From a checkpoint of a small transformer trained on Wikipedia.
Size: 10 layers, width 448, 7 heads of 64 (1 for keys and values), MLP 1216 SwiGLU, vocabulary 4096, 24.6M parameters.
Training: a variant of Muon for these matrices, 280M tokens, 8678 steps.
Each number is 128 + 32 x the weight over its row's rms, rounded and kept within 0 to 255. Layers, rows and columns count from 0. The size above them is the row's rms in percent of the matrix's.

# layer 6 MLP down (transposed), 1216x448, rms 0.114, rows 617-651, columns 320-383
size [ 96  98 100 103 102 102 102  97  98 100 100 100  98 105  99 105 102 101 101  99 101  99  96 100 102 104 101 101 100  99  99 103 100  97 100]
[[117  95 177 121 131 121  70  76  99 117 116 112  67 145 150 103 115 112 122 166 107  97 131 151 153 164 125  75 117 134 166 136 118 127  60 100 120 149  76 164 148 131 121 144 190  50 121 143 138 114 153 145 124 136  31  81 133 120 131 187  94 131  80 112]
 [127 173 148 174  98 123 111 145 134 142 115  61 105  88 134 139 125 126 156  91 117 127  93 110 110 135 125 154 135 179 143 174 161 138 149 146 107 139 138 156  87 134 165  74 159 139  94 136 157 210  94 128 133 114 181 133 126 130 104 122 150  94 117 107]
 [136 154  70 113 148 106  66 116 156 130  85 190 107  36 159 148 162 144  99 144 174 156 159 118 130 123 147 111 152 131 146  85 146 200 104 125 138 110 113 129 181 154 130 120 128  57 153  95 209 127 144 160 179  72 127 141 102 144 128 147 124 142 177  49]
 [127 167 152 140 134 179 171 166  88 126 132 169  90  48 149  98 187 121 161 115 155 105  97  34 125 115 146 186 160 158 181  95 153 158 125 123 130 118 144  99  91 150 110 135 149 132  75  92 118 110 116 115 112 152  78  69 111 110 114  68 148  70  71 134]
 [ 57 153 135 162 151  99 109 140 156 156 124 111 107 104 121 133  90 124 191 140 113 138 129 103 139 231 163 105 139 159 172 119 188 118 141  94 108 159 117  90 146 107 107  71 142 158 155 119 182 139 118 123  95 201 117 122 148 114 134 124 168 129 154  90]
 [115 130 131  70 120  97 141  80 114 111 112 125 118 141 195  97 133  93 144 100 147 160  95 188 115 127  93 161 137 110 123  88 165 145 111  88 152  94 146 137 141 147 175  62 101 123 126 126 128 150 208 118  98 139 119  61 101 104 202  88 127 110 188 133]
 [124 102  84 105 119  79 122 119 118 120 114 181 138  78  67 117 171 182  89  79 153 102  52  68 104 169  88 147 173 117 122 110 101 129  98 149 173  67 148 163 113 123 125 141  79 138 108 197 121 124 148 147 165  85 155 125 142 125 182  53 118 125 193 169]
 [119 120 111  92 104 101 140 114 160 131 168 138 148 148 124 159 151 146  98 104 125  71 126 135 150 136 108 111 172 156 159  91 111  96 118 137 142 136  87 157 113 202 132 136  88 142 113 134 125 123 121 139 152 127 129 240  71 122 101  84 201 105 134 137]
 [120 136 118  46 161 124  98 135 128 150 116 123 137 115 105 170  79 139 115 124 118 169 123 126 180 106 150 125 150  62 102 107 164 160  89 111 125 111 157 134  92 112 119 127 152 191 123 167 116 124 192 103 124 118 133   0 133 103 142 117  76 129 148 141]
 [106 137 121 173  79 157  95 156 145 132 123 126 184 126 142  98 104 153 156 121  66 114 109 105 140  81 102 107 129 150 161  83 144 159  94 147  87 183 147 161  87 168 184  80 150 120 132 126 141 132 177 110 127 122  54 225 164  74  99 154 142 119 129  63]
 [156 130  84 161  62 134 135 155 130 103 124 178 150 132  63  70 169 109 118  92 134  95  87 142 194 122 138 166 137 101 100 154  80 109 115 146 143  92 158 122 183 101 151 138  81 165 155 107  91  88 177 134 102 148  86 131 133 120 140  63 150 200 119 114]
 [159 202 183  79 119 103 115 176  94  90 150 112 142 113 155  95 137 111 147 101  90  93 120 181 153 132 104 163 113 122 167 151 161 142 155 146 120 163 161 164 166 131 143 181 197 134 133 160 163 112 105  86 103 139 149 153 130 103  91 153 100 158  94  87]
 [ 92 128 149 129 114 165 125 145 129 134 143  49 125 122 107  68 141 161 135 118 133 138 130 123  78 200 192 120  87  97 124 116 152  83  98  88  89 137 135 189 102 166 145 121 107 169 157 186 117 178 210 126  89 122 122 108 148 150  96 147  97 163 160 105]
 [103  90 176 119 162 151 145 157 178  88 175 224 164  78  69  77 104 178 148 186  82 107 166 109 134 136 148 101 133 127 107 126 136 211 143  67  80 102 115 195 145 133 167 156  88 117 128 109 101  85 132 137 126 150 111  74 111 163 165 102 185 108 167 148]
 [158 141 146 154 175 117 117 105 112 194 121  92 115 118 186 119 121 107 111 140 124 169 142 114 153 143 147 136 151 101 101 126  96 166 122 123  52 100 135 107  87 170 133 161 153 121  85 141 133 133 152 144  96 106  87 128  88 173 101 128 115 101  78 126]
 [166 132 165 188 170 139 141 162  96 166 123 211 102  99 143 137 100  96 130  79 125 171  82 160  96 122 147  76 155 134 158  97 147 121  97  96 178 144 143 152 135 167 133 130 137  93 115 112 108 201 152 189 136 109 165 255 170  78 120 133 145 180 158 142]
 [137 125  81 206 208 145 170 118 125 142 161 106 112 113 115  93 167 148 106 104 142 103 127 109 159  95  67 131  96 100 105  86 150 110  89  87 153 114 137 150 164 127 144  81 148 116 144 141 159 132 122 123 146 176  98 149 130  97 133 138 149 152 122 135]
 [ 87 100 126 177  95 143 176  73  92 153  70 134 115 188 160 161  94  89  73 124 178 131 157 132  60 121  79  93 147 201  67  81 120 135 187 133 208 118 154  87 139 116 113 207 153  94 106  93 125 163  76 133 121 121 118  63 115 142 146 111 118 100  96 181]
 [115 121  80 165 130 131 178  54 136 103 135  89 127  94 107  95 140 108 159 203 130 158 130 147 111 123 147 148 169 130 136 154 114  88 162  97  82 128  69 102  92 137 141 180  84 135 118  99 117 129 133  96 117 137 110 192 182  98 131  79 124 179  71  74]
 [114 196 131 138 127  65 115 119 110 143 158  92 123 122 164 108 137 138 150 200 122 131  97 144 161 145 149 143  98 140 169 157  93 191 103 136 113  97 170 145  68 107 109 114 134 178 115 148 138 170 137 141  92 181 131 205 166 136 131 181 141 167 117  86]
 [145 112  83 151 115 118 123 139 136  94 184 165 118 102 135 123 148 138 110 132 120  58 133 142 180 153 138  76 179 135  97 110  83 161  74 128  67 148  95 144 140  96 139 126 157  83 165  84  96 142 129 162 193  99 174 187 101  85 108  78 100 122 121 158]
 [135 134 113 160 224  92 137  66 102 166 142 134  57  57 124 120 169 166 204 129  94 140 125 102 125 120 141 140  89 138 180 186  71 133 100 120  76 138 149  96 102 114 130 134 125 120 115 100 150 156 132 133 139 159 176 100  91 167 117  75  81  93 100 173]
 [121 148 161 132 142 133  88  82 113 108 185 120  92 151 108 204  71 154 159  79  94 158  46 153  70 142  77 103 144  92 142 175 120  86 123 125 148  66 103 126  72  80 101 103 100 174 137  88 126 149 122 139 123 119 132  49 178 113 125 124 122 144 114 158]
 [ 90 132 140 122 129 144  92  99 128 165 128 163 147 138  88 147 136 155  99 108 159 210 102 144 152 109 102 122 137 105 160 151 110 160  90 113  71 118 116 109 175  92  91 131 116 161  95 126 162 127 136 121 149 118 102 144 128 125 132  92 114 107 168 110]
 [135 111 158 101  85 110 189 149 140 113 101 160 154 101 155  68 151 121 132 182  60  49 150 126 128 137 120 132 188 144  69 117  85 145  83 123 105 135 116 163 125 118 176 115  98  99  96  72 118 144 151 123 183 107 156 146 186 137  96  83 107 147 134  72]
 [144 141 140 126 115 136 100 115 123 143 128 148 142 164 131 119 140 123 123 157 145 125 129 153 134 147 171 153 171 123 148 194 185 150 143 129 157 154  86 148 133 120 191 146 133 103  47 101 148 133 118 125  84 132 105  92 121 192 196 112 169 133 162 118]
 [104 206 171 170 197 124 117 128  54 101  96 108 100 103 107 117 136  81 144 114 133 164 154 174 177 172 112 164 109 165 152 117 140 130 155  87  83 123 139 113  74 119 106  93  91 131  99 130 117 143 145 131 158 147 122  36 164 172 152  98 136 152  71 135]
 [109 113 132 125  80 175  81 112 121  96 139  97  79 167 141 115  85  47 106 169 125 119 149 136  84 101  98 123 112  77 149 109 132 147  88 140 140 107  60 168 144  98  85 161 148  86 147  99 139 103 126 134 134 156 137 108 176 207 115 100 108 178 138 108]
 [121 144 133 100  94 172 167 180 108 192 121  81 114 139  78 123  89 119 156 118 141 112 127 193  75 134 104 110 119 129 103 127 129 141 170 186  96  66 147  81 148  94 154 137 175 152 111 145 148 168 152 110 138 112 140 150 109 119 156  95 150 201 117 164]
 [139 165 173 136 131 157 130 141 103 137 121  94 142  87 173 184 115 102 185 181  95 185 174 150 105 104 138 102 180 141 163 133  95 141  88 114 137 168 121 136 108 117  98  85  91 186 150  80 107  67 137 119 148 182 113 105 164 131 127 114  85  66 176 161]
 [132  99 155 127 142 148  96  79 127 109 172 170 102 131 165 134  60 172 133 163 100  79 152 128 175  86 136 130 183  99 169  76 107 182 120 107 113 162  76  83 102 165  83 108 127 114 115 136 116 100 159 123 147  83 128 110  72 119 134  95 170 125 105 121]
 [ 85 109 140 133 158 113 142 119 107 218 173 112 146 142 154 147 153 133 109 120  67 144 156  93 164 206 112 116 150  50 130 156 132 145  77  39 197 124  63  99 132 113 168 172 152 106 169 153  91 122 168 118 138 152 140 145 138 188 126 159 205  92 144 139]
 [137 113 109 147  59  81 174 189 148 171 120 132  82 115 166 169 137 126 144  72  81  71  92 111 141 130  98 138 122 178 117 171  69 116 122 175 120  86 116 158 159 132 161  91 102  89 119 108  94  80  99  61 165 142 180 114 115 151 180 128 129 145  79 130]
 [118 141  78  95 114 117 191 107 188 119 210  76 123 160 145 182  86 161 131 198 122  94 111 126 102 151 114 138  96 151 150 181 158  69 127 109 151 172 104 124 110  91 130 102 141  93  98  65  79  69  79 137 110  83  99 179 138 126  98 147 154 182 164 112]
 [143 101 183 109 138 104 185 135 157 154 132 134  99 110  48  94 100 163  75 108 146 123 114 107  53 103 142 142 147  92 158  83 111 122 154 125 133 133  82 154 115 160 113 135 156  95 155 132 111 139 116 138 145 148 139   0  44 124 149 196 142 106 113 153]]
# layer 6 MLP gate, 1216x448, rms 0.192, rows 618-652, columns 320-383
size [ 99  99 107 101 102 100 102  99 101 100 103 100 104  97 109 104 102 101  99 103 100  97  98 101 101 102 100 103 100  99 101  99  98  99  97]
[[134 108 121 184 122 157 175 176 147 173 111 204  68  92 112  88 139 134 133  99 117  55 112 166 108  92 103 154 137 106 178 132  88  84 181 165  53  94 141  94 134  99 107 129 130 120 160  63  96 172  83  95 150  65 163 110 147 139 109 178 121 159 169  97]
 [ 90 130 107 128 151 118 186 125 133 153 146 138 195  77  99 172 146 107 165 121 137 139 127  91 119 143  63 156 105 180  76 131 140 188 158 132  98 109 100 137 138  88 166 191 124 122 107 187 110 129 129 171 127 143  94 135 152  94 114 122 129 146 200 173]
 [109 168  98  99 163 156 132 143 132  85 181 140 183 149 139 142 108  93 113  85 123 161  89 168 121 112 149 124 147 137 137 147 187 177 108 172 140 133 119 127 176 140 147 154  83  92 123 134  99 171  80 133 155 177 134 134 114 146 116 141 102 125 134 149]
 [ 90 150 119 113 130 171 125 168  60 106 139 152  87 122 122  67 134 160 132  99  79 149 134 149 164 187 109 121 144 114 131 137 159 139 141  68 158 117 110 103 164 144 100 114 126 172 151 161 140  81 106 127 101 149  89 139 104  72 136  80 107 104 103 138]
 [ 71 172  88 100 181 110  79 112 135  94 144 122 157 129 136  98 142 124 111 125  82 130 104 140 126 156  78 109 176 156 157 140  63 144 162  86 150 150 125 121  93 128 149  81 162  69 131  88 108 130 137 126  63  96 131 131 163 139 140 127 114  70  86 119]
 [179 139 162 166 104 222 106 140 161 149  41 142  95 114  77 113 176 112  83 118 161 121 123 110 124 174 196 164 173 129 130 189 123  63 148 107 113 111 161 135 119 133  60 101  85 188 105 146 121 151 134 101 181 129 161 100 143 162 118 187 204 111 144 131]
 [159 114 122 119 168 137 150 125 130 133 133 159 129 120  65 110 131 151 101 169 135 146 171 106 138 158 152 112 122 169 138 120  74 156 159 149  82 125 129 123 139 132 159 124 150 142 172  93 115 157 133  77 149 121 141 153 137 177  67  78 182 102 117 157]
 [202 105 154 107 182 174 125 115  88 114 135  94 117 144 144 118 134 116 122 133 118 196 143 146  98 161 132  79 148  66 164 100 159 131 128  57  94 119  80 168 110 173 113 179 125 129  74 101  95 100 127  91 122 156 101  77 129  80 153 137 112 107 173 127]
 [ 96 153  93 104 176  71 144 132 125 190 182 104 129 107  91 107 151 121 104 138 174 170 122 134 123 167  77 102 164 126 122 107 144 168  97 138 145 164  97 101  82 152 116  96 117  96 155 133 101 135  78 107 107 164  85 126 109 157 124 144 135 116 133 156]
 [173 136 119 150 101 108 140 163 117 199 177 169 134  85  83 140 122 120 143 110 116 200 103 108  84  90 151 133 155 155 133 131 116 103 130 111 137 117  55 140 100 138 101 132 118 108  98  73 166 116 124  94 107 106  90 138 130 126 125 114  93 155 185  86]
 [132 117 159 121 126 125 118 152 110  94 154 105 102 124 170 110  96 125 126  72 114 204 179 133 154 160 146 125  95 143 121 178  97 125  53 152 118 120 159 147 154  39  95 126  82 104 130 124 115 110 156  99 124 133  98 130 198  93 132 107  90 186 114 143]
 [ 94 122  89 147 138 137 159 153  99 145 149 155 147 155 113 154  96 150 126 124  95 210 176 201  95 160 136 192 103 121 120  76 133 107 109 112  73 132 176 137 133  64 101 118 124 124 135 122 190 119  70 125 114 144 169  82 129 178 157 147  93 100 140 114]
 [ 94 156   7 168 149 116  98 142 158 132 155 149 154  89 105 133  91 117 132 146 142 186 122 124 112 116 119  70 112 117 117 100 170 184 180 136 163  94 120 173 151 147 103 111  96 117 132 105 125 118 135  93 164 137 131 109 103 141 175  91 165  94 148 116]
 [136 123 117 154 129 113 126 115 153 162 123 125 155 122  93 143 160 160  96 158 112 115  78 146 127 133 130 128  66  95 127 125 129 127 143 124 122 151 154 147 129 147  81  99 126 146  99 103 108 164  94 180 130  82 200 134 131 126  82 120 162 141 105  99]
 [ 66 174  93 167 166 125 147 161 168 160 121  66 173  94 159 158 101 185  93 189 147 119 133 158 147 181 166 130 125 166 119 166  88 141 133 119 112  91 101 120 149  93 120 133  95 115 141 129 117  74 108  98  98 128 148 100 132 123 123  97 171  93  56 108]
 [145 124 130 151 103 177 138 162 173  85 133  63 175 106 154  63 160 172 181 157 133 163  88 168 139  82 166 103 115 139 145 126 114 108  61 128 104 165 128  94 141 157 120  79 124 144  98  99 114 128  78 148 127  76 101 123 112 153 115  69  96 138 162 203]
 [155 153 106  60 184  78 163 145 157 146 194  68 159 140 166 167 163 158 152 138 116 137  84 130 108  94  91  71 139 161 125  92 153 141 130  98 158 177  95  98 156 159 116 164 144 105 112 100 137 148 102 165  97 105 102 115 194  99 148 146 109 132 111 167]
 [ 83 143 131  99 151  99 110 115  94 209 181 170 111  96 174 156 139 123 118 111 141 123 156 127 100 119 100 151 137 121 116 138 141 146 119 120 141 168  75 161 103  70 108 133 146 136 138 110 122  96 135  75 147  68 136  44 133  95  84 161 169 116 146 173]
 [119 163 136 175 158  97 158 192 108  73 148 157 139 137 103 111 133 120 153 121 149 155  57 108  82 132  70  88 121 148 115 155 145  75 122 125 161  91  75 153 118 113 114 205  60 105  94 135 126 146  65 157 144  99  69 168 109 169 199 118 175 135 143 131]
 [ 89 148 107 160  67 132 164 151 108 112 141  71 110 116 177 147 127  60  88 144 145 169 106 141 160 224 142  59 177 138 110 141  70 116 117 114  82 118 146 158 130 105 142  69 163 127 140 145 171 123  75 134 111  97 115 145 119 158  97 112  84 141 109 122]
 [ 45  97 165 135 176  64 153 115  78 197  78 116  85 140 142 124 128 215 181 113  79 142 172 167 128 126 137 165 172  95 107 103  92 106 148  47 131 171 137 128 138  80 133 123 160  85 115 158 122  60  97 139 131 149 141 138 181 146 162 128 105 126 188 134]
 [115 107 146  98 111 159 164  84  83  86 171 120 110 132 121 103 127  85 194 147 151 119  87 127 127 137  95  96  61  84  79  82 167  87 147  66 139 101 129 111 122 111 171  88 151 150 112  57 177 138 112 168 147 175 162 136 120 131 108 122 113  88 107 129]
 [115  92 113 120 140 133  92  83 177 137  97 144 121 162 148  82 126 161 156 148 121  81 162 125 131 135  88 187 136 148  89 123 137 119 133 114 112  67 112 183 130 116 132  10 152 124  93 111 159 178 141 121 141  99 120 146 121 147 106  77 141 144 140 124]
 [ 88 140  96  95 153  88 127 132  95 158 154 163 154 124  88 127  35 135 172 203 185  66 170 159  83 111 121 122 142 155 105 113 152 137  75 145  92 128 112  52 181 126 169 119  86 125 125 131 178 141 124 178 122 163 152 111 116 174 112  82 158 130 116  68]
 [ 87  99  95 142 128 110 176  94 133 148 164 120 120 103 122 131 101  84 125 164 169 154 128  83  90 126 177 141 123 117 167 147 148  71  90 137 104 127 119 104 117  89 133 135 149 144 135  91 146 141 111  90 131 137 120  89 126 129 149 175 126  74 121 110]
 [116 144 112  97 203 122 137 165  80 112 122  91 141  94  82  99 127 130 131 105 144 155 203 148 167 113 122 138 171 118  84  97 153  63 127 156 133 139 111 126  67 109 165 111 148 109 106 130 150 107  79 134 132 125 135 103 160 145 117 125 135 129 118 151]
 [ 99 115 102  75 132  26 126 104 114  97 132  94  83 166 166 118 131 115 114  74 195 186 180  66  83 127 107 125 145 161  83 185 164 162 127 103 129 221 140 101 148 174 175 117 160 155 146  86 150 216 154 128 129 146  64 147 159 208 104 136 159  98 102 112]
 [ 79 120 111 111 123 177 179 127 169 119 121  95 162 143 135 103 129 143 139 149 128 156 159 132 108 137 151 124 124 178 130 109  89 124 125 157  61  56 114 127 100 106 140  81 145  85 143 135 103 159 152 123 160 137 197 153 159  63 113 128  71  74 127  61]
 [128 146 155  73 146 112 146 122 121 162 102 178 140 105 167 137 171 191 150 212 135 133 217 133 102 148 114 165  97 169 131 148 121 143 105 124 131 158  80 119 183 121 119 182 147 195  97 109 134 107  98 178 130 160  97  98 135 137 166 107 125 109 141 140]
 [144 105  88  87 154  99 146  78  81 131 170 140 131 105 123  68 126 147  76 157 119 140 107 140 110 105  95 114 130 157 116  64 167 161 120  90 121 125 116 118 135 114 144  62 106 150 184 151  91 139 156 177 137  95 166  71 150 129 155  74 112  88 146  99]
 [134  88 114  91 127 143 145 109 119 142 171 149  72 160 146 113 144 123 126 152  87 102  91  95 165 159  80 145 112 161 161 163 131 173 172 172  78  56 118 134  96 118  97 173 155 102 127 104  75 128 154  78 131 123 159 140  84 115 138  81 120 126 130 171]
 [199  69 148 175 176 106 107 162  74 126 136 156  94 116  77 118  70 150 170 108 185 174 123 124 154 101 134 125 127 144  58 117  90 180 145 156 147 160 144 121 178 200 155 120 119 122 145 160  90 137 139  72 136 177 134  95 168 146 116 141 118 170 143 124]
 [ 80 143 122 108 153  85 115 140  69 164 123 158 116 164 137 123 129 120 194 173  73 147 140 145 158 159 129 173 189 180 156 101 112 113 131 106 154  73 146 116 124 159 197  86 146 120 166 124 219 130 136 138 168 123 114 150 143 132  77 134  80 167 120 120]
 [123 101 110 197 121 103 162 197 164 150 153 125 136 119 135  92 132 170 135 130 140 107 157 165 145 178 133 124 118 138 120 123 146 111 154 101  89 147 147 117 158 146 179 190 141 139  68 116 134  84  41 121  68 148 133 136 146 102 104 162  65 137 228 145]
 [134 140  85 133 176  81 111 113 121  94 174 177 116 114 166  91 127 166 200  92  99 147 125 149 104 153 109 144 147 114  67 143 141 141  96 125 128  93 146  99  92 172  93 140  76  98 100 110 115 143 144 107  85 100  57 148 127  94 184 110 129 138 146  48]]
# layer 6 MLP up, 1216x448, rms 0.204, rows 618-652, columns 320-383
size [ 95  95 106 102 102  99  96 105  99  99 102  99 103  98 115 102  98 101 101 101 100  97  95 103  99 102  98 102 102 100 101 101  96 100  97]
[[194 151 126 163 101  88 103 129 139 114 153 115 131 157 125 144 132 110  80  76 117 109 148 136 111 111 113 107 166 127 105 181 127 145 129 166 171 180 155 115 112 157 152  89 167 132 144  69  94 113  93 156 131  87 173 138 210 131 161  77 170  99 153 146]
 [140 172 106  77  97 116 103 169 151 173 125 135  83 102 233 153 118 102  60 145 141 165 171 157 102 145 143 118 162  92 144  95  97  82 113 154 165 160 164 121 115 130 107  79 132 161 148 150 131 175 131 146 155 120 147 112  72 157  55 152 107  98  93 138]
 [131 167 143 134  97 150 156  76 103 124 104 158  97  76 108 127 100 154 170  92 116  78 132 143 132 141 110 120 157  89 134 147 158 124 182 109 158  92 124 135  64 136 139 128 108  68 126  62 106 140  95  64 150  63 133 129 148 132 112 120  95 143  76 156]
 [115  90 163 123 110 156 148 109 135 124 162 124 100 126 104 110  58 159 151 146  82 174 102 179 104 127 193 169 121 153 207 185 144 129  95 112 104 148 130 103 167 106 113 171 198 125 114 134 154 105 114 130 182 108  67 109 147 150 103 135 127 105 157 127]
 [117 159 166  88 135  71 128  61 117 140 165 106 167 123 119  86 157  47 109  77 140 191 144 142 179 106 119 152 157 166 158 139 148 148 140  69 179 164 135 132 185 124 155 121 129 136 119  68 133  52 144  97  93 140 183 113 150 150 156 147 136 164 135 113]
 [147 156 104 146 139 172  99 127 169  99 126 129 109 141 108 122 105 121  60  40 132 126  88  97 130 104 122 145 120 144 205 154  96 135 182 138 179 123 100 107 157 147 122 146 104 132 137 193 113 156 113 111 151 167 199 114 168 185 193  96 149 102  91 114]
 [157 126 174 119 136 109 146  98  99 164 202  99 118 100 187  90 160 106 129 138 138 159 100 157 100  78 119 124 118 162 118  98 116  95 120 156 160 114 141 102 145 107 114  65 108 100 149 140 161 149 107  73 129 120  70 155 176 140  86 119 147 176 204 124]
 [133 119 127 203 140 110 114  95 108 137 127  99 155 115  96 145 120 104 128 187 140 145 131 174 158 116 123 128 119  72 132 100  86 154 111 117 194  94  84 202  88 111  95 148 198 128 113 140 148 125 182 134 149 133  82 141 120 120 173 187 125  93 148 159]
 [121 100 126 160 171  88 113 115 193 173 125 158 120 133 123 145  66 140 129 136 104  88 130 111 147 116 132  96  59 105  94  64 114 121 141 137 104 116  90 143 112 114 103 148 143 114 151 144 158 108 103 129 122  88  90  99 104 111 142 130 165  49 128 151]
 [138 209 215 100  94  84  92 151 104  80  98 128  91 137 120 110 191 114 142 158 110 145 105 140 168 104  75 181 115 207  93 152 110 154 151 169 142  94 110 160  97 142 155 124 107 138 111 156 214 112 154  93  83  69 145 139 142 141 133 136 130 187 107  74]
 [124 165 137 194 129 142 138 115 137 167 122 127  88 161 163  72  85 158 137 121 120 116 154 158 152 127 127  87 136 168 119 166 161 156  45 129 117 108 129 166 139 112 144 126 132  51 143 103 113 128  43  87 130 182 163 170 119 134 139 187  80 127 107 110]
 [150 201 122  76  81  89 131 144 118 104  97  99 101 140 139 159 140  72 154 134 104 118 144 115 100 135 103 136 113 149 119 126 164 116 135 101 129  81 103 125 191 180  93 184 140 145 117 136 119 103 145 193 129 108 177 131  99 142 115 155 142 159 128 108]
 [126 119 155  57 135 114 121 114 173  99 101  58 133  86 115 125  69  50 114 196 136  90 121  76 146 147 123  99  83 106 167 137 153 178 146 144  93 177 119 100 111 187 149 167 135 120 150 168 141 143 132 113  75 158 128 142  85 177 115 132 115  71 118 162]
 [125  99 128  99 139 111 105  81 158 123 168 123 133 142 149 128 108 111  48 108  84 129 117 114 125 145 129 156 138  99 124 119  96 101  88  80 134 150 131 188 112 117 137 182 158 148 116 129  75 114 106 113 145 149 156 141 164 154  95 105  73  64  80 125]
 [174 111 144 115 108 101 170  86 110 102 132 177 139 150 163 113 137 170 118  61 125 128 119 108 126 125 110 109 125 103 107 172 179 112 104 118 113  77 160 137 163 173 117 139 139 185 158 100 113 182 149 167 104  61 158  83  66  94 144 101 146 116 109 153]
 [135 151 119 183 173 200 155 187 150 121 128 158 140 158 118 158 136 104  93 117 178 124 168  87 182  68 129 102  65  98 116  88 112 137 148 150 154 104 115 142 201 138 125 136  88 132 131 138 151 154 139 107 108 139 127 111 134 125 165 142 101 116 162 112]
 [167 163  82 111 118 146 155 127 102 193 116 141 179 156 157 125  81 116 120 191 119 131 200 109 149 125 116 134 151  97 106 146 105 149 150 121 185 111 132 183 179 112 121  86 127 119 112  81 107 102 142 134 148  95 104 119 114 108 122 100 151  86 122 132]
 [ 88 138  97 187 117 225 126 135 194 110 125 141 150 113 143 135 130 129 107 159 176 130 104 135 144 118 198 105 112 114 143 135 139 101 177 160 123  69 157 124 116 133 150 127 120 112 133 145 148 123 117 102 105 135 134 153 145 121 111 136 101 155 138 105]
 [189  75 144 131 203 119 127 172 139 146 149 133  65 173 117  86 152 154  65  75 187  74 137 153 122 126 163 117  99 109 118 139 128 114 134 149 101 170 132  85 114 105 159 130 114 143 121 126 123 124 110 125 156 169 128 159 112 142 139 112 135 200  87 118]
 [174 176 159 134 129  90 105  96 104 195 164 146 166 135 140 166 127 180 131 148 115 165 133 142 117 132 123 190 118 123 126 140 141  94  73  67  58  57  68 103 150 136  83 141  90 184 144 134  72 113 128  79  71  71 103 105 122 149  71  90 149 110 103 168]
 [147 147  92 167 117 140 129  95 135 145  93 148 135 143 175 185 114 146 140  89  82  98 133 108 146 179  81 144 160 102 134 139 151 177  98  77 123 174 137 108 138 102 153 122 140 168 137  67 165  98  88 122 102 123 144 104 125 166  66 101 154 100 125 145]
 [154 134 106  76 148 125 104 119 128 121 158 151 119  97  85 126 150 167 220 114  67 129  63 127 191 109  82 109  69 117  56 170 123 141 112 187  77 124 123 124 162 138  97 146 165  99 162 139 169 126  89 228 164 159 123  76 130 130 109 104 134 123 184 129]
 [131 125  83  85 114 105 154 121 125 167 108 169  30 167 112  96 161  99  72 135 180 161 121 100  95 160 159 160 139 198 104 146  63 137  66  57 149 174 179  73 128 106 125 123 148 144 107 123 103 132 133 118 127  87 113 108 120 151 133 113 103 135 147 151]
 [151  98 138  87 114 138  90 120  83 122  80 141  96 101  49 158 103 135 140 111 138 138 182 213 133 123  59  85 203 150 135 178 128 169 131  67 153 176 152 134 192 122 155 118 109  81 136  74  96  69  66  85 174 139 142 114 181 154 148 170 131 151  97 142]
 [117 166 168 161 122 136  92 132 194 129 147 162 137 130  78 172  98 149 143 144 166  35 143 110 166 147 174 183 120 130 129 122 101 100 148 107 137 172  96 173 120 141 105 132 156 170  79 150 129 135 139  83 123 128 143 175  78 132  90 150 185 117 190 160]
 [153 147 173 121 135 124 172  83  64 169 169 179 145 116  93  93 154  96  76  73 154 176 105 150 105 172 160 206 163  87 148 111 156 115 121 101 144 133 118 188 108  75  94 143  68  92 100 122 159  76 133 134 140 126 148 132 136  87 134  95 208 118 161 165]
 [174  67 106 127 101 175  61 152 136 112 119 130 140 118 159 136 163 159 148 116 187 152 144  94 154 156 219 146  77 168 130 109 100  60 177 127 178  90 114 119 103 147 140 102  98  72 159  93 163 107 179 155 166 114  96 136  55 141 171  97  88 223 146 136]
 [ 98 131 192  80 150 147 112 172  97 125 130  88 128 109  97 120 108 149 138  68  91 117 126  50  86 131 164 121 158 115 140 137 114 118 101 103  99 160 152 151 186 152 146 142 163 141 105 118  77 119 125  99 134 116  59  82 183  83 147 176 135  47 140 148]
 [145 102 148 130 115 106 108 170 142 176 168 153 104 128 149 112  65 177 165 186 169 160 170 138 125 147  77  98  85 109 131 121 102 164 202 102 159 108 160 166 119 117 108 164 123 178 141 117 126 108 118 182 119  83 113 110  82 122 148 122  94 130  96 157]
 [167  52 168 154 151  89 111 142 130 151 105 120 148  64 121 109 151 129 154 142 117 131  96 147 179 108 141 186 160 158  93  32 134 143 134 173 146 138 132 149 150 147 158 110  80 128 106 119 109 168  97 108  70 119  81 112 130  84 118 104 138  80  95 127]
 [105 142 105  91 171  76 143  95 206  77  69 130  98 126 144 104 142 201 126 101 149 140  96  75 117  93 137  83  88 114  60  65 152 147  73  59  64 180 130 152 135 153 169 206  96 159 130 141 120 124 100  99 161 124 171  96 102  98 159 161 193 186 146 126]
 [158 131 127 149 190 118  76  93 194 126 125 142 167 122 126  89 165  69 136 134 127  87 124 115 101 120 135 175  96 130 102 150 189 107 141 127  68  96 150 137 114 162 102 101 139 186 153 162 139  70 136 187  96  73  92 115 102 140 144 160 129 114 139 101]
 [143  77 149 149  93 152 147 144 139 113 175  85 117 119  85 214  94 107 164 116 145  99 110 107 185 130 118 146  54 105 124 124 124 164 104  96 146 112  79 120  73 105  71  95  74 132  95 108  83 144 151 125  80 101 103 111 163 138 171 164  83 108 183 160]
 [108 194 102 151  86 172 146 132 151 140 138 162 126 111 109 115 136 107 108  98 115 153  96 173 166 144 118 100 107 134 151 123 193 146  89  92  82 105 133 165 136 173 159 199 120 111 152  97 110 161 110 130 122 133 161 154  84 110 133 139  80 165 124 114]
 [168 104  90 106 123 134 115 119 116  93 125 106  85 111 121 131 111 111  48 146 134 212  92 124  94 133 117 128 140 180 151 120  86 151 223 130 111 131 110 178 128  87 208 170 135 176 146 113 126 138 130  82 123 132 171 134 137 191  51 197  95 155 102 100]]